config.toml
d_model = 256
head_dim = 64
norm_place = "pre"
bias = "none"
extras = ["gated attention", "a smear gate", "learned residual scales", "skips across layers", "capped logits"]
init = "normal"
init_std_o = 0.0
init_std_up = 0.043
optimizer = "adamw"
weight_decay = 0.2
final_lr_fraction = 0.0
dataset = "wikipedia_en"
Each number is 128 + 32 x the weight over the matrix's rms, rounded and kept within 0 to 255. Layers, rows and columns count from 0. Numbers have three digits each.

# down: layer 2 MLP down (transposed), 1024x256, rms 0.0708, rows 0-52, columns 0-127
# up: layer 2 MLP up, 1024x256, rms 0.0781, rows 1-52, columns 0-127
down0:070147112109159169109157170079148069118154132090152149148110140123113163128072168103152129113157121162111121121138148087105147113153129113137117130136088144119166103160162083127068117125133127115137125099122068174116160138104117110110157130169070117146129157136087186156080156107178126118153116129107133070092140122125151088112075158150136135103149217151070099114181159106118147167109
up1:144153121132114192108130147131112134187151140093092187093139142163170141147115109076149076097088127150098150089140110133090151099158052032138097130164105151112085072176124194166169143132114118083135121144080167118075089116148060174080144140126082150184149158083100133133115169134076142096152085140077122101161119109007178146143152094092106155102113125107120092122143113187121066072143
down1:119128139143114080146175172157141092114127098138167164124151102182091112175128121147119107125144152122106144135146154104154145053090167168133180141135125189081116099098129094107151080135084167134111143128130130098125130114162099118074128122164117148117168067157170146062085072172086117118153173138128176164129050121108161155099128164153044094130166114164201105142043137130111112109112
up2:129161147133119116171162156139170125120113138174121134088131152103177141137142169134129132182091090107062143156103171123120135110104130133090119114146078101118110097158140093142135154171139129135151149108186135146088154126158087115126148105074127147186117139115124088145088112173143054113124175114130073163166080168082113135121222110136137148174143139103151166178127146105116151095088
down2:124128080156124146058100121170106136107121100143057128084068164136163111134186170234092128135130096119073137150145191133140091142124115149171128098149106119093105145195108102094071144144102088146146167138135160108108110063110135109157138119091136157135160127101154159163112130087114168141097091163065097112145163180176137123162169152125140142109059167165086123135139118140077135123165
up3:121157176116129124121154129139165176177100122167131228135061082181051174140098143115116115152105118129116103140198113194168121083138111099143126119120072139219189105161145111169148108139092110108168126088102127122140125134142153161132142136143070099163206094099129159166115098197144151109151077085125131110100112137091109094114122155097152127129096127144088075171107135157080100114143
down3:128113088076130096155161128142144122190105151104120091163162130157143096099117144165105166103118097132157170129075111088193187081108053188155150140146096109146186115098113171148126154134135097111141236167155187137121079108170118149150148141077145153130150149137091112144130131086129132154117124103056158141106172139134116099091063126102169172103072101076103181135148093139094119112151
up4:166172137148114159081111126148124147134137139123091112135137090148122133112205092157187130115130155088151108108163124096081149110156155091099041096149156070126125104076123172123130182123100122138170158178107115116048119089117144108069109115140107133188099155044072163193144137132152142121128110141140149118162152130104193140107121136080125145153120126123057148081089066135109101104113
down4:180143113074129128110094099128125093134101153152155124085108128156071089132163109094146141166120075131119105126112157135142166054134115129075188111097157176098112158150151130129158069150111103107198130128102143154089146147114108116072108102125080049137155116117127085073143136148120138148062190108149127126064139081143128163165125134138136096101124140142190147201153114148134191108190
up5:198200081095083091121065111126114190107140136143102165128137112100103123130138130134157154078126136126127117109145115114121152154126117143082121161172124131136071121154149111128148105167164081108090143099138133137144142192147117140102099107162143080181152135121098121133150127137187101124166148158233207195137143136150144123189120165134082142091135142125087146111149129083162112171105
down5:100129117089173202101192164126152102152109120073132080126128175123157124110157123109165111102128087122110162131105169103135154114116074174175151116108124151138123147147170115106132140114140157150140137133109153120086057139132129122098187098153172152113135124070129153143114135148147156133108160113100096145102134049131134110172083119133138164146123085096170092140085126121143174083163
up6:162145097166069145123168151141109158135070134184156134159139090147103130112105126093090097107163094139124087164132172181075150138152173122090087130095119138148151121161140128146138169158130061114128115055170145113128091138081141158143154116099098139203172127153114144122111040105129160092142163148164096179124075126112144131208197137099110089145112122130115104118132117146140174113126
down6:135100094142137102138159140134139163079148123146133126066128150115157149096102125142164083171120075085146135136134118141081121117083084098189163118127127157127168160150141123102132154065172125217141000103109107148162142103132133136128152107255157167122127121155160144069101109158130142121144084175095124128146122089150144086125099114179145128150116103140174158137105142096163145091178
up7:115150119119046142132152155090108104139081134145100142136102144170145155107149119106148148124132121089088097055106142120138170150137168111101102105141137093138120132121096155122182132118137125113179139122127102192082129142141110153134146116113068157113116125130127107083117142089119138106109152087099139109120122099152153112121118121161079087181130129110057132145166137113080077086129
down7:136152115132075160117140116147065118148136149116088161155153096102127113115099156113064084130133136101109123175139118134114136140085108160180139161129110142117139136139061124087147134128131174152116162195140120112146134150115104109163165099130150122148074244159145113149125151195131123170111117116121143113118101105156115142139115119109214135170158164130062103136118132129155185118148
up8:133086101152099126118148123114098165148116146176098170127162118130171129125168125049171133108106169117186111153149124130111141134184098096126066099152114054109152128137163142142138122167174216125156109140145183120139121097115103106088181133141132125142145129113090164104091147125100106078107144081167078125127122182162151088109154145173110149149173184115118044123134156110137144083128
down8:082145139151160095125230183158164078133135154131190141064150188132095128136111154155129115123112121128148163057113127118098103128128170111113132098171141167121096129097158140119122194084076099089125069135146083166146143096127122135125150123124099103116116172125172103117128127133094104142169093136170143122109103101164071074132121133103105138110128114139162118105109149158128173123097
up9:169139125137090166146205133132117136140098132086115224162102122133105184096120187097130123137184141107148141132186088116100120068120129143119130124089098154149131130161088167134162157187135131143137130065184090114090148134088180095076100122148103093107107111119147169100117141204119069070191099137184126192210055160117094168096152086095107084206111149155113171093024107085060160057088
down9:116135122142093070122061093154094072121134110151095180087133134168137202129095109071123142105068105118140126144138143155118139086110093100129090152149111107123140106122067141136163169138064125193040146111066130158056115143110068117106132146127133119111055103151135093127157137111155121142134078124169151135116095104090113194060136154106113153113074087152143119179058196114123172203155
up10:160135114128085120147138170117091118085093170127072145154148128117118129139172148151104070177122124140087076162116173105137139133134112158117097119203046062150169150195056115162168128155104150124129129152151116210144115145147186135144110140098098137124101140105101199178069126129108046121093105124112147105109118167112104086124111106133108146187094147140120097159101129121091131144135
down10:155181149140128170141146121132104140163124103106179092152109089103114061149130132144085094121084151140162119126085104141125121158129194193085106130134153193143132174096170177109092198193108169126131174142155114163168172161080118084096124147097156152159122165197108127161138150152150149089139133159085146165131093126135089178138149158130243074197102138128136137126099104202104070114135
up11:149109141160089128120172167216182127068166084087150151092122121073152154125098161177093157082181095121060153130099092185151128134194140097142144120144082064138100015064179130180164162149154175093173143112151118198077137163165075129141114134107097129124140143058130107134025175086141098106122200137096130120096180148116117136144155117171144139120105139132143133144181146114106053134137
down11:157159140090070173113085143148141078169103146142168114153083071103134101177145132136116128125080118099148183094134086061136118092109084104138128049036089120112119122009172143129087121117120102164141135098122135082141122128083142072102087091157115145163105085033175115135198134142204101107096069126121213040163115144118135111143150085104180161107116117122104146115173123137084068202128
up12:180156102164070102167069123164078121163126117139104118161166172149128132135146124146176152143071122110084141129115187121121122122128079112086101110096129107124193153176098114143122149162156173141143100127120132154157100134152135136155152088111132167149106140116107185104160172150119120097079172142059118159123097130087130086079130053167101143119134126126083111142100132099114139122083
down12:108099126127159088107149146117136126113114131119123063141149103104067110127123131154147160130095119174125119111081126134138135114173183087107132142174127053132136126097137141125094153173130066079111139128095127168112172128118127121096082138114159076154091211146130103155140157109091166068100149127124142162135130134144123147137131124105101112133136108111129161120125086092126119163094
up13:138115153148077099163154135135132137146064147150138191104063064163126219142121135169087166065089066174066120188164157111193140124092106117082122116186055118151120129204154072151157129150126143066177138072188167170120118096088111162166149087208090131117194093114113191128089085103138155101148095071129092140133088145105094140168120125162117084136138101144076077125146139084145133097115
down13:127144133117110161157124147117135130084190148136148116073156138087106184158113124170172157084093149116169140136141122082083135162084062128094173208118136149118068096072142067134088107106143127146185142161156127107147072117123114121170162118109094164100120136136127120158163148115158161135107115159101142131165096130144169136060163152074176133134135156193164095143167075168120101112077
up14:171157108128091135115092168135103185126090128144153111138148088106085074087136116150097102105152135164131072143138141214098108105127063097120119120191141113191146099195158118117149134165068191072116143077145151140172108126157077158139121106173098084134113128123078124165109083119131207183107039043131159098227151097123112150212167184125000151198151137126092070163131107155127078148079
down14:083130151128146136149149128126169204128087127132081138116152095125161130143073124197156101098161111090145178181137146140108133152088116114128138130156107140166138124102128112124153092183174072159110107139166123151178197101129186158151159138121199142138083125211119076106178146168087134184143127122188091170148138197162130133067171105134176162212092098155187126127105082074177144164123
up15:116150051179128112093147231124136098106145127145109114151145120115168131138138126064127131144102119067169109153105141091058074078137149107113067122176156177156121103134189116140152049119176092130135162140155082093096142120132127097117147101164158119117167095102172122109141085154153159110144182142154149110164110114138090126126151069136090105113139129101140080158137141111134066133114
down15:186161095171099149133150115165104244117182102105169146124126135175152139121126077129085120133118125077127120177101154185090166108129140121137144191127119216107094185103175131149162115146124111123134116125148136090103148137136081086126143162147131119141181176179117109103107180181132120111137138108128116144142127084147131158130141143091102133097139167093181168094136112143093128115135
up16:138158114122113139144112130161116176206147123106113121151093087115103153129171149156107151137114078130043134086167176155118084157088094111097108111113094086180153157185113125122200141139124152100102093152173123099068111121129128209129099089055075111112150074135103132116078086117095172118081106116156131124136120164104160118143158132131131112135132157124147093154080083106115085152146
down16:055106154097205156144183161027137107168154173185152131133179214151181104124148103182125109151099069124127136167162090154151147144104180115126152108116139097166112078128146177087153106134148044131135096127109122137126148111197128108175127110147127123150117107108119145125152124089159106096200135107128118150138121137103143121121141113128129103061098139138056084099153192150090154131099
up17:140098092138127162126148146177125091105144067148108165105153126146062111103136184088073104099140185146134091156214134164136131136197131139135118125146104112141143127105114112167165128176098117120108132146149122135102122116101091190122180118071112130120176114114125146186111104110200143139154125036133155189126132130150125115111149121109082164115134154135106178126164100084144115174137
down17:166120123136154130102120114133097185126113108116141130111089141110137098176154113133121132156170145162091155149142102142093091118130145123129085137137202106142095122112070137075159118140119115152115059130043114122130089105146108116129089139115124108055140147073107109078164187093143108087078129171101059067142185109138111109141132115082143072134128122163128129091147165141151119149142
up18:132105157188107113161147110155180132130118164136112158126184114111087116129167146163154125167057128117063115225139161136153111110164094116070139074069086105216177142107134142175188207165166136142115147137128170098151136139097130140137165143112100081103095121114137080129153159165099121136127112099087161174164067129112107129114127170159106120068099164126170111107117088131109115082127
down18:140103106132161105081080115068132190106103152103123119140128109086116157104135110168125159124114099174107185143125158115116114143091135146143134124097087164115128097126145079171095136139100137177107096101131194118111128167137116165156165167163117093114134059032159156151082143212099126136117090232154106103121109151111120116024166090142134141148141145163113151094098130093112146110137
up19:173105099117117107147158102188170137088151074168088134142138108098136109130146166176074124160079110113136092159099139084114085127139144127112109121129110079144116120175166132173090077122140124124139169158194131137065123110140098144164154112115081119135192159091112129140143122172097091084142100060099124113140097164124077136169130096183130086162094091155165120200126089142104113107142
down19:170165141134093134155115100113102115170134102113142102158134152099095136048146111097115146131190145111117112127141083124130122118100063223121121113150104145091084146081121090121144175131060152203127153122145179100094189131174122124159172095138095129072114092155122134127199126092134098162108150139118131118086161106144106133179163089164164063150108188115157161120125162166124118065138
up20:191201051139111144092131186198104105179132083110106165170145126124107123087137128095109128145119147169177111163155140128111159138126134151081111141108153097135125129140156081162155132133104071111129134126203098121160089133100117154086092068145121117143120152073125168164148074175176110080164130140125124133104108137162120169136145145097144124064124140094121048169054121100036103162046
down20:075184111086140145134093150112176093157140143092148102106098171152121108132090167122174098078165117139121168118147118098133125105135130105116058119084108131172116145162101123127120134093120064162101119116106136105141146207176231042140144126152091169149158113177075111187087160090132187128110096169098101088061184058124163150155138100147110131104130106144104128141133126151113150128145
up21:129092149181137079151113150149158199148109086145101193128161107105157182099125153124196173157126117088135124085139210127116147151101104081105097147090136101192114151129088143132117081136139146140130065102102137085124063105152170156111145147120145127131093092133125132119071141136072128086134155083130109131169078197119140099050147179168147122050086143115145085152124131110169112088111
down21:107128114131163072122114117093151133154087185063183126131094146127157064177073109117118139193174112118168074128154176079164168133122176121200075139148145081137112163115039105149096098111131139078122089132141119131109117110201152180123196153150062081133156127034132172143150130145142115119107110136137106152125203109110155073074134116196168168108094082164092134159116128072150103109099
up22:142106080146121130112164146141092090157145125141073163192142126156146133102162152140119167062106177115140103136159106124108137159117133124116092128129097063156169136137158087103120098152092130155110158134160169147120139085105121165099184114100100142121108139091136169142094141143114153124103143106094152157081153153133184127121116088153121131165104137122146119210121107124071079144128
down22:103182130138088157132160138124100150153086125114166151134166113085095133159060119142079162164122121122151155095139111175125085139121120143155123160121120157140159142157129120134127223137122164125108118165136145152137156189098090106160121116112122145162167243130099121122142104171142104142116156165137115123107079124174099165125163120138222114118124108137117112126121123131219135100131
up23:145130105129092148125158121089118131177048125120167172121118115182127161095134125147107108090086089110137091107197153192130151104149112141050142068079132139159137108151166120133130110121048081136133105116122170123123101120130110112105145101125168095112157085083103112162174143121120110115082130143115107154147115104143098127171184103097102097151091111208090115147144067078117072109100
down23:209170159160055160116087083110134171162105060099072140123138120183135186156100092095094145148118104090166070141139097160115110119109129168178087186138185143113116153142139123183071086165078167106135113159134136166130112110162150117147075163126120127006087112103131080135112130155118144105126150089184164100103105130147106094099127158078139157125148101110193180098132136121068119139112
up24:146124167174000132156134111120107162102115162165072175110075091160156162141117121108139142093150084144110092137116170201096143167122111112082122121115107129138147044206125113154151094175077180114151140107129105146099087135179117116111099117128118112159178165113123136143122096080130164121133117135124165117135097086074094133156115090128119119181113105109131102146152091121148140114155
down24:156137105134096122088157134114115137172097122087146123081199145092142113054067066154152118113162107142087140199077108111087136139110142118117124135112135150070104119173134072166135112128099129057159096143102130108111118146117119117152143151121111124142123155108097146059138062124207149099202112143080131106128135170143194137126122109131167102140205093182191194152182093167130089187131
up25:156111113122147148122158160203101086137115085168110148141122166193128099113214094156128112191119071157166120197152132091091183193161171089116086152128113120148170112136089176209096143184095134148150130111136116144129128171124112110173141127115103147185103133027079116126127128207142149163107127201091128152114163157081182132138123058120072115142084160155147125105099102181132064135097
down25:171146150147077184120044055148105141083163121135120112104130137087138114127120157107144134129129162137127101164115092150108132127124134139174103094108119093086076158159052096215109199140100169183151155129147085203079171077099201052161133162135174168133084149121135217162155124115137078176146142122103140190081137233121089131152121101043141146148188146066083127140153100127092048129101
up26:142136124121119113169172121145141124101152090117190159098121114104131099131160141094135118142157129082209095057159132172058168095149193129094151058143160169178157113178143121125130105149130149095142115131137062123164168153105155141108169115087116167146163140079161175058117112164177107128137141067184143143060189140083214190165101130106058168122074124099140084173078107170153169148077
down26:101113087117144113125145113144122082128149129043150142141138156107149104124200140109102145129119124067188085154114133123100185139140055171094104159099125151124112098107111125046087092247087108121122116089172117168063066117185172151087160199100111175174112116134138080178115174132108127118122049117152171108097079127100137106113143164134099117108114102137171113166126126136095063146113
up27:198107094085097134119147143183170142131148098153174147082123162126099177133171122133092081103091116115081130095092136147119152153094161073103148115196109133122169123169094070181128084091075144095133129169095125139064111117192103163158173097157147153105176127099108149045063134107108165080200081153156097161142126119071180105133145082117115034161127091123132135128110088105133148145161
down27:118133123130143118140149131083170100064125116182170092142108145147139090071122135126097088151135159106090133159140138163137121137117129086084179140137154147163138095112110119093196148064112156097116152102116163111140167145128119103154056141132103112127130120110207115130149113180139186093188121178119127253126082104174104108142121115098093140124146117086129127087129140162129166152098
up28:139194138119116133124112125078232108137139114209139201121120138191191131083138169141148147148129118077148126115170078124099133100149104139088161088142006164222152098106186137135110142114103057149163160134121158106110090091134154175105199079111123151110176120094110110151132075187142160135114133104128124111063119115103183177185134122214128121172129076148152092169139160054150145109045
down28:116091131084124152185125180133169108065095169164080108091167109101108083169099080185051116045152192144128121203117129146207151154117144136085149151061156108082114182049157174152102158118149206107172171179145145143125097059119118133138157178091091134073107164166149077125128125164120126149112150104108138122096141238133115175110142142146167164173084140124157139107119215081089136121178
up29:131131134099145141158099182193114113146133128106110125133145111163090165170152172109139107107108156139133125107171133087145130153144078133120116127113151140148123145101124071121128142163133165127130121128120146169115139150121109107156188164177063121120093150100150162149124153098109151062121147148155107149142109130123139139175173164164085104181133120141102129169077136114125145092056
down29:104107136069138124110152124182158197049105193106124082169145094106107147134106168133091131097149154134138153149138133115130105134154120111151126181126126157128119117111117164099113129119184112174106107145064124174132166152121143133174143122150101121105199100175098169117113139110187116131078113084147108124140087048117106107121127108144157111147153092097172161098138105139118121148123
up30:171135064101090137121112137238131144142125098201116127106126167137043201106138147143198049147110129165089084080144125117100139126126122036032110112159120093193157148158111137164118166131118109076135122091080068159121097154119159150182219086148114168094164112102137194181139050123121200110106132078174152176126078072129162095100147103162139147108057097159127133132138064104088121168160
down30:106149170164149124108122122102155102104134149174114139150135095171068093156168148112167132150114163177142116102131121059133179146151175110163110116127116035142121165145073139160072142137092106135064161097217085163113130135213195133115083129139135100161131095164130114144103161120155117176123060116088177112080110067123194135166202124143127107116138126095180177097153085147107090101158
up31:118117128123081096198153150135105119084090061160128161134129123087144156155125146099126162079117075183153144160138168164126126136086114144075077143120119107134076054180137083152072119145117174122179119077111189197120076137101092169097139111184114092138145119119102164128090054119134115159138192105153094119114102217161080114169109146181109127156107124074108128154141059117154082170136
down31:144165064119103133098159119109165129138092134166159150153197132094115087162138148087175065149169130106156151156180220115091135131099136148099143081130090108139138095130104083109147123084079135130158143173134081075176146118117176137144157127135155107068154161144119130078095144103112129180136129082160148118123121200168107133138077109153180117138165177179109204164151138127111147103129
up32:153142139117110180156110202103128118093145101168084177125144109208109150127146191123109119124090179069142172072088170150135157199106069096074122123104122160126107148178166091197142104184118100085114159145166141130091121207142088142162149100144097165112127122078141140198055122146151153068123133090109123153184125113111124123140164123155127094196152137091147060196107102193122202142065
down32:134107106100155125090146119143113171094111178093080170089136175202070173093087139136082093167075110159204089107118169159155070090108088121161117094143123142096078150125212188092121161183185114076111110158101160169063152152158100087145185047161109132121170141079136176106089144080149141126102138097154088116067187087148088156089100130144139130084200124190166094126114107141101098126156
up33:138186131138050140144080118103152140135046139100106114108089146123141164155225123142087160175102096092162124164108125088147137193149157111105083092129131183144153154101073150168101128125124158122128161098073147110091090134127109084125170126129160118143087073100052122181131125118148137061084124155100138107148057084058118200070161191156108145150129133113021133094146130120138069156121
down33:109121105095173103108112123124151111184117153099133082161130182088055128115106146116132128158136127133177115179149096053142134104121157097172165062111117139131156136130145160096158147084186174157121164094139141193109088069152230105100105086118077099096149118132173142122081112109118091096167153139101159101122134128123140098088075109100138142137124178028117119125149108110165063106134
up34:143142102115105143115134133126168204128149127123144149107106103114176121124156177124109136092123107117112102098229093164065099167153132127080143082121116062176182126129146133112141098129074129140183115128091126126168067160136091101133129099136093142101120143124083140127076128158083144085093097120104071145127120100115103197156159155165106069161090101147101112111101142124091138105113
down34:095131128149177152114103111082137112114139203092080099146130120137177118140149124114137120104138162087128049106170119160166153119158095161145107131107181124136135156120156153136148146099112106113162162130149144183148117082104102157104119082092189125141131111096124085065125110146159095155190174177130094115116132146110119135102118098126172108109140119097121131130147124182103127122171
up35:144124141175078132183170144135113142129126145109154123106111141122130148140146180120137146154149133122076121119138110142134180166148122156125103110142134158143150049156069131163140173201087142160188104082154138113119164169140084093131107123152073154070117121105114173173097140137118102098157157102159127183151123204077080149141129132076051132132057141053062157160104113093085134067126
down35:164128111128108151134125117114144117107168171125111114143138096186165101126072065123106100092150160088076105128128088159136130181127130120082059156126131154078099115124127112121161094151112158113128162148172130188078173080160167118124099126141128079125083196115140112122121118097119146139139182119169158100109154123157154174160070146110143088094149160113155123086124124107086140119099
up36:143111128152141147136155133133113143088127136104117172130124141155129130150171125148118133143149118073156151080151104170102175114110119097108139127136113100129098096161152138148147098095113128108106115103135127108090121154130120159112108132139111114108133139115089099087097079152140123081086117132170075108133146132141116131172114074117118100080172193122105073159099136063159084151121
down36:137098113120116120144165119089145119135121136093086117137123166078188138123120205074169149112096175118166120062154175158076099138134129049134137113144162133147184159104192164150100153146089084086143119136127136131161111132113165144126149156127131122028127106106132153116138163126092142153157112161139105123103135132169081103144118192137151136150119130158127155164166116087115184138125
up37:160155110127126095135134141145156128174104109101146162108125156118113199094144164108107158100124091123102155098177163046150209056138113068039055142153079120173106146180069098138125136168159139129119091163176099141106116127138135089092115114130137169132154113105104175156129091174141155143182088130151137104150102168108135154124188139181062134104134147072096097189122110087163115137104
down37:112149161146129101128164180181135090077119118129136035145174140064187115106148126137138075181146128114143114077189143131114129121114148149153101074102088162174143149065079086125156117112173124163109134103110179099115201136155093174129140116159169207167143147053098164140136164129142083214159209121186181111165070163077092114141161169137130122071092158068137162100078083129183126129143
up38:105131081103101116105184159114157138121093149121119153104131084186121122158218146146089100151157101113171049139197190099089193125183095124150075128158137168141210103158153125146170149121134147221152128094091129117146079122084065130130119061203111151141109133063165162103121083153092185055136132106154178165202124119117129150146170103150069124055046167093098156094154111121150160117116
down38:142098179164112130159143115148161149134006113111228134182137205113103149142135120144079087165072108132173112166085116130079069105056132135181109197123159106172192189126138147059197149137142109111073116156108207121139129135154115146112146062111065138177139187120191064104122098097134091100125104107099091107183129126065134109148092113193131130116075162135175132190115119101150168044120
up39:163201158079112122168137143104187226140121144142105177069156047109100110138150152099148083100145119147160153131170153130104163141124107115108138076144166167173115117179113055127142089106142159080155106141106145146107129146096155141112092129140119107063122098098144149105135113086165145169124152153100090116119113117126127105166134133198067164087080101154081091128158068127151091153101
down39:152112116124106120117136107169146137172114179123164173052136160088134091091135118163143206147138093109102085142124094125121133131171131146145109109133123124114186147178148145106073176132137131136129149075142099086059120144123122128091139072131156178126163160113107095144151161104120101137143153150172145078084151175176127145129132123132179124150137100149124148108130174164144145134177
up40:110126139105108082151057158163146166129142081113138129139177128134137098141149176123162132044114062152059135106089122093091135107166200141130079136180071064136114120119118105149124147103158166113131161167193125164133142152130123132105120149129136109108184118122099106127114087117128148101118164123086123148091047200082144190171183128167101130165116124147112140175143118035118120116102
down40:142078157142125143117125123112119144091084103132125093078131102100163108110175105155094085138137108142083091171073114148146118112165145119175136112128185133146158132121153178131108120110134121093137092074126134078199133151163124094093184151098116130115120167107143131110157152138111124122161119189167142100165144130138065116136134148070111152140150120151101118128147178133153123110126
up41:159138099113117112170060166109156167116116116194112125105143108187119044176131182098072108125131124148106083127121176131117143121134065089114140126148136156106118153145110151183113117163159125088116109189095141148149059162121103108084087127127145154142143124141153104114156128132175114129200124101054079149127068145129135140153167089138084124104110185159114122175137134132163137169113
down41:133141139130199216091199141081107070156160117078160115175150125165097127123169095142134160163149164055154118111136165134108105120127065099154093107119151171108113132103098136136187128135168160110188101154174140208166118067095086131086126122134126142102155140126127104104081136117148100145132116065177155135174076048129091082136141153194089119149093121154129205088161142164137141095112
up42:149133113113118073129176161110193122155108116110104091117194151084164149037123128133162224154079079120074148096162174114139159182200109141150103093108113067175183173148120103158139138128172127050155142088157166113088083154135136126173157129092140065135146084112122131146152102103158113094148163168097108135113095158142164118128159174113148144160127105096130111148132124116100058140132
down42:121139140158128131149091156094125131094121056102129122111142132114097085139190088138154140090112080153180141171123099105155127188113228110202169132128125167119121130125144102111179044073077148058057139126137111092118172088179074099125123124135089039094116125136187088062134121172072106147132165137127139118122155132103122161101127094118036175097142169199109094124167147124111142091141
up43:133156099094103153106135158130200147127103079096127152118113093168097121094208083116136221158120106174164105084108190099086173085169187114092130128153126092153147092136131152115078064099161152120095116148135163134142080120188111207121166119144108147104135122130109188117122154130126062112150129124128137121146131160140078092142207200171116135120100148158106113117146111069062123141177
down43:060110148143173151167136186135161069105126097097133047150099116135128152156148137127089079207114144136112113151159136149122099124100162122166155075141120114127096125152098172127135131060126157185111168132112084193112129106166122129159126125161097088114121161145213122123128122127083128129086151186149112112124112087154148119142116085145068198127127148166162164080140076161099178052172
up44:123133165136119116157148145113142171124144123118166164117151117113114153145128162128110162128118084183122162129156149156117174138099186059062103076145081160135137120149136099186113124158136128081127141145118123196112137139138089156146136121114068117111145122107119141153127119159109195109182142140128095108172179171110146122092155109141142161129121064133087066166134113153148117110131
down44:055080142088193119139130177088204089144126137191137135085148168146170127130156132094116140105103142122154161148170126114138086143078140148124130030124096084093125120139155187126203177085126159147168124133095151136104062089139134151117113102135120110142156129119136138105122130151147159167163080169091136121155118128143110124165099119101136094173132045085119080187121097167108121118141
up45:143082109113088126156112157140143117146103070206142131123114093099167078050178106106096167076116098159149102128150160111140178130125119121081132157164153107161145137128113124139165110112056176082196136117141185122068099116093101145099146103138066122121180073128099172120094113116119113129150093129134158084152076090125133150217183101219111129084090113182140160094126163114165134068070
down45:128122102124113147084160110141116165076135087069162092141147092081066145145127106154175163121179106113124103112110078146181179142114072173133155100123038112176139089135148129178080111161056089132193111107131145145141164111146126105140145115162139147093112139141143122180167161095121131120059167191101178106160131170156179085145147130096142104088124114149144120129176085117137104161130
up46:136140161163104124125156197070129193121044100160154196144090125070205072162139103114211066089134135119136135068099143102170159127192130083121123038154134137129110049147102148168127120105155103102150139108112161182153093115140138193101113143154085101112046138058097148073087098142108156157131082174056064138085131123074207173174153157109102106099099135065098129155092112078122054119104
down46:133115119100184109096095137163163131117150114166216130141093238145120132101179107107158083173118166132157129091162130087126145069134160177190135145101117106114123136088152124194064116085173115096083119176146121157110141181107127132089128185117060178171126174125041181089083146083102143130102141123123129137152117083087130101102070148110195151150113152163150128150144144135100102176118
up47:109133101173110148122122149087174116084200115106122136140171101157128120175140164103106151112137151142158122197152118182096171156124095092098134124111104078153160111153144047146153103190151126163170164000106100130063098173074114143147123090123077171166157133126125190152168086177126137052111174141153125147199081152152154152181154178116082150104128142093119120185094132114045129073072
down47:120158085103136133051065101164129209087182140107134133177120166140125136108134094122157149116173130166222080167082077205117164115106120163145144122107115098164146209135105177093148175160162146148076154118135121118054120177146125143104173136126117160166151126205112133135174079145116156129152114057174121138081109115170055119149135227176108164144113099126112206179065152156138144090124
up48:190123102103128122135171132079118130085137111171105106196162095133104114168136186077085178128076154108111073174093128107050137176121160120082161055134135111155150092083051138118117099143156135122212112162109094134095112093162141111088147113124085168211085217071063096172075083112122194078178123081079160105156127145105106181146119155133081074095125140159064129140106158125127140111153
down48:119140139163140118152158145108167085143090150149140107067151138231178094151119158155095169138122113150154124188144132184190128122128149115123142118129185062160099064104058055126180166130108161199175101115090130088124068135075125156161132118135166090120132088142115102101079088078127089149181125122149115141096127161110181144139106135047088149099144087111170183144118148159118121075188
up49:162110147105111128100106155130113140132165066151051079214114108104158129101124132146102131107066146106091131114118165163085129125116116103137134070115086115193157135111102094146159077127188179067171140155202085157113118141171103072153155084115052125158101142046085153112084103148097177091151096132148185109209151120120112161189109166126091086149156127119101138133125103126170148070094
down49:149111158137063169134132105077086170123190155124090113197177063151034146182083132079102157119141090089113090159083138134145147204139106181103155100128187110090096145106123114138183114187128175158062100092134096069150163126168138102127121115130092116070143162170117074106110105142100133120149104135137096141159132155145129187133147142127094111111097154147139147093134158151160137135148
up50:120085103077086032195121147141150159117142150178089137122065088087106125137114131132177167075117082176089129155159136113133127135186166148102107108133129043126131144147078129131156108178145153121106114110157117113167089157138184096166140110102142132097125087125091075085186130148136179133165136155125139109156144187155150177207121130166069146153127136104052099125095113066148097144119
down50:171142144127112122079139060169115204114124131108142164040084185123072148148126089155137127122120130114163127147111060093149119093129145168212172126123125142104124126174125099150108093080160101100104110123113122097135152137172145110127108102165141105144126185194160117110120114112152048204162061132165138131166127127116139149137080126150186086124095136155098115077140158119128120161182
up51:118150114119082112131164139165153117156162108201168174171123099098083148073170105174126141164126113126100142089120102111140152149140102087095083098170107135162153135097084127146136108148111120071164154119104145158135101109075060163123180137189096111148153159116101165145051132194090124099131162157160147116104066136184141050138192122204096120195078097171150114170189160148138153107147
down51:131100108062092107088120116123136138135133152167154143092110132114110167097110123123190103083137081089165133169153123095106102131144092116116108081170113118056115099162140119150052202113182199125114198057171153088112241057143085151122123158121088144142123187148105166152096176111143140039090163158097161159081132101121158207168115125154101125096102170174140144110118085140050168139144
up52:135150077096113154117194161078156130123103157161158129116092105076167144073156128120133136138122111098134119081149115149091121155128097100117106158118074125128163129120110148151128109083124070199105200129146120141060159152149110185181155127144166116139184137106101134144111111124162072187085077113133113093144090105168130131156102111137118105162101113141069142138124150098135073081097
down52:129128124167143126114144137137121173120145117068129097134166118116124112104139097137103133171175138139050152147142103117140131142131139155138159121174106152162068110146088143120102133157176163131156062133167070131131078092177159137134131083138126092094134094139116144160104115150114161091168061112128144170119071155150161101103159128114133168102234141135109170110098127052136159069159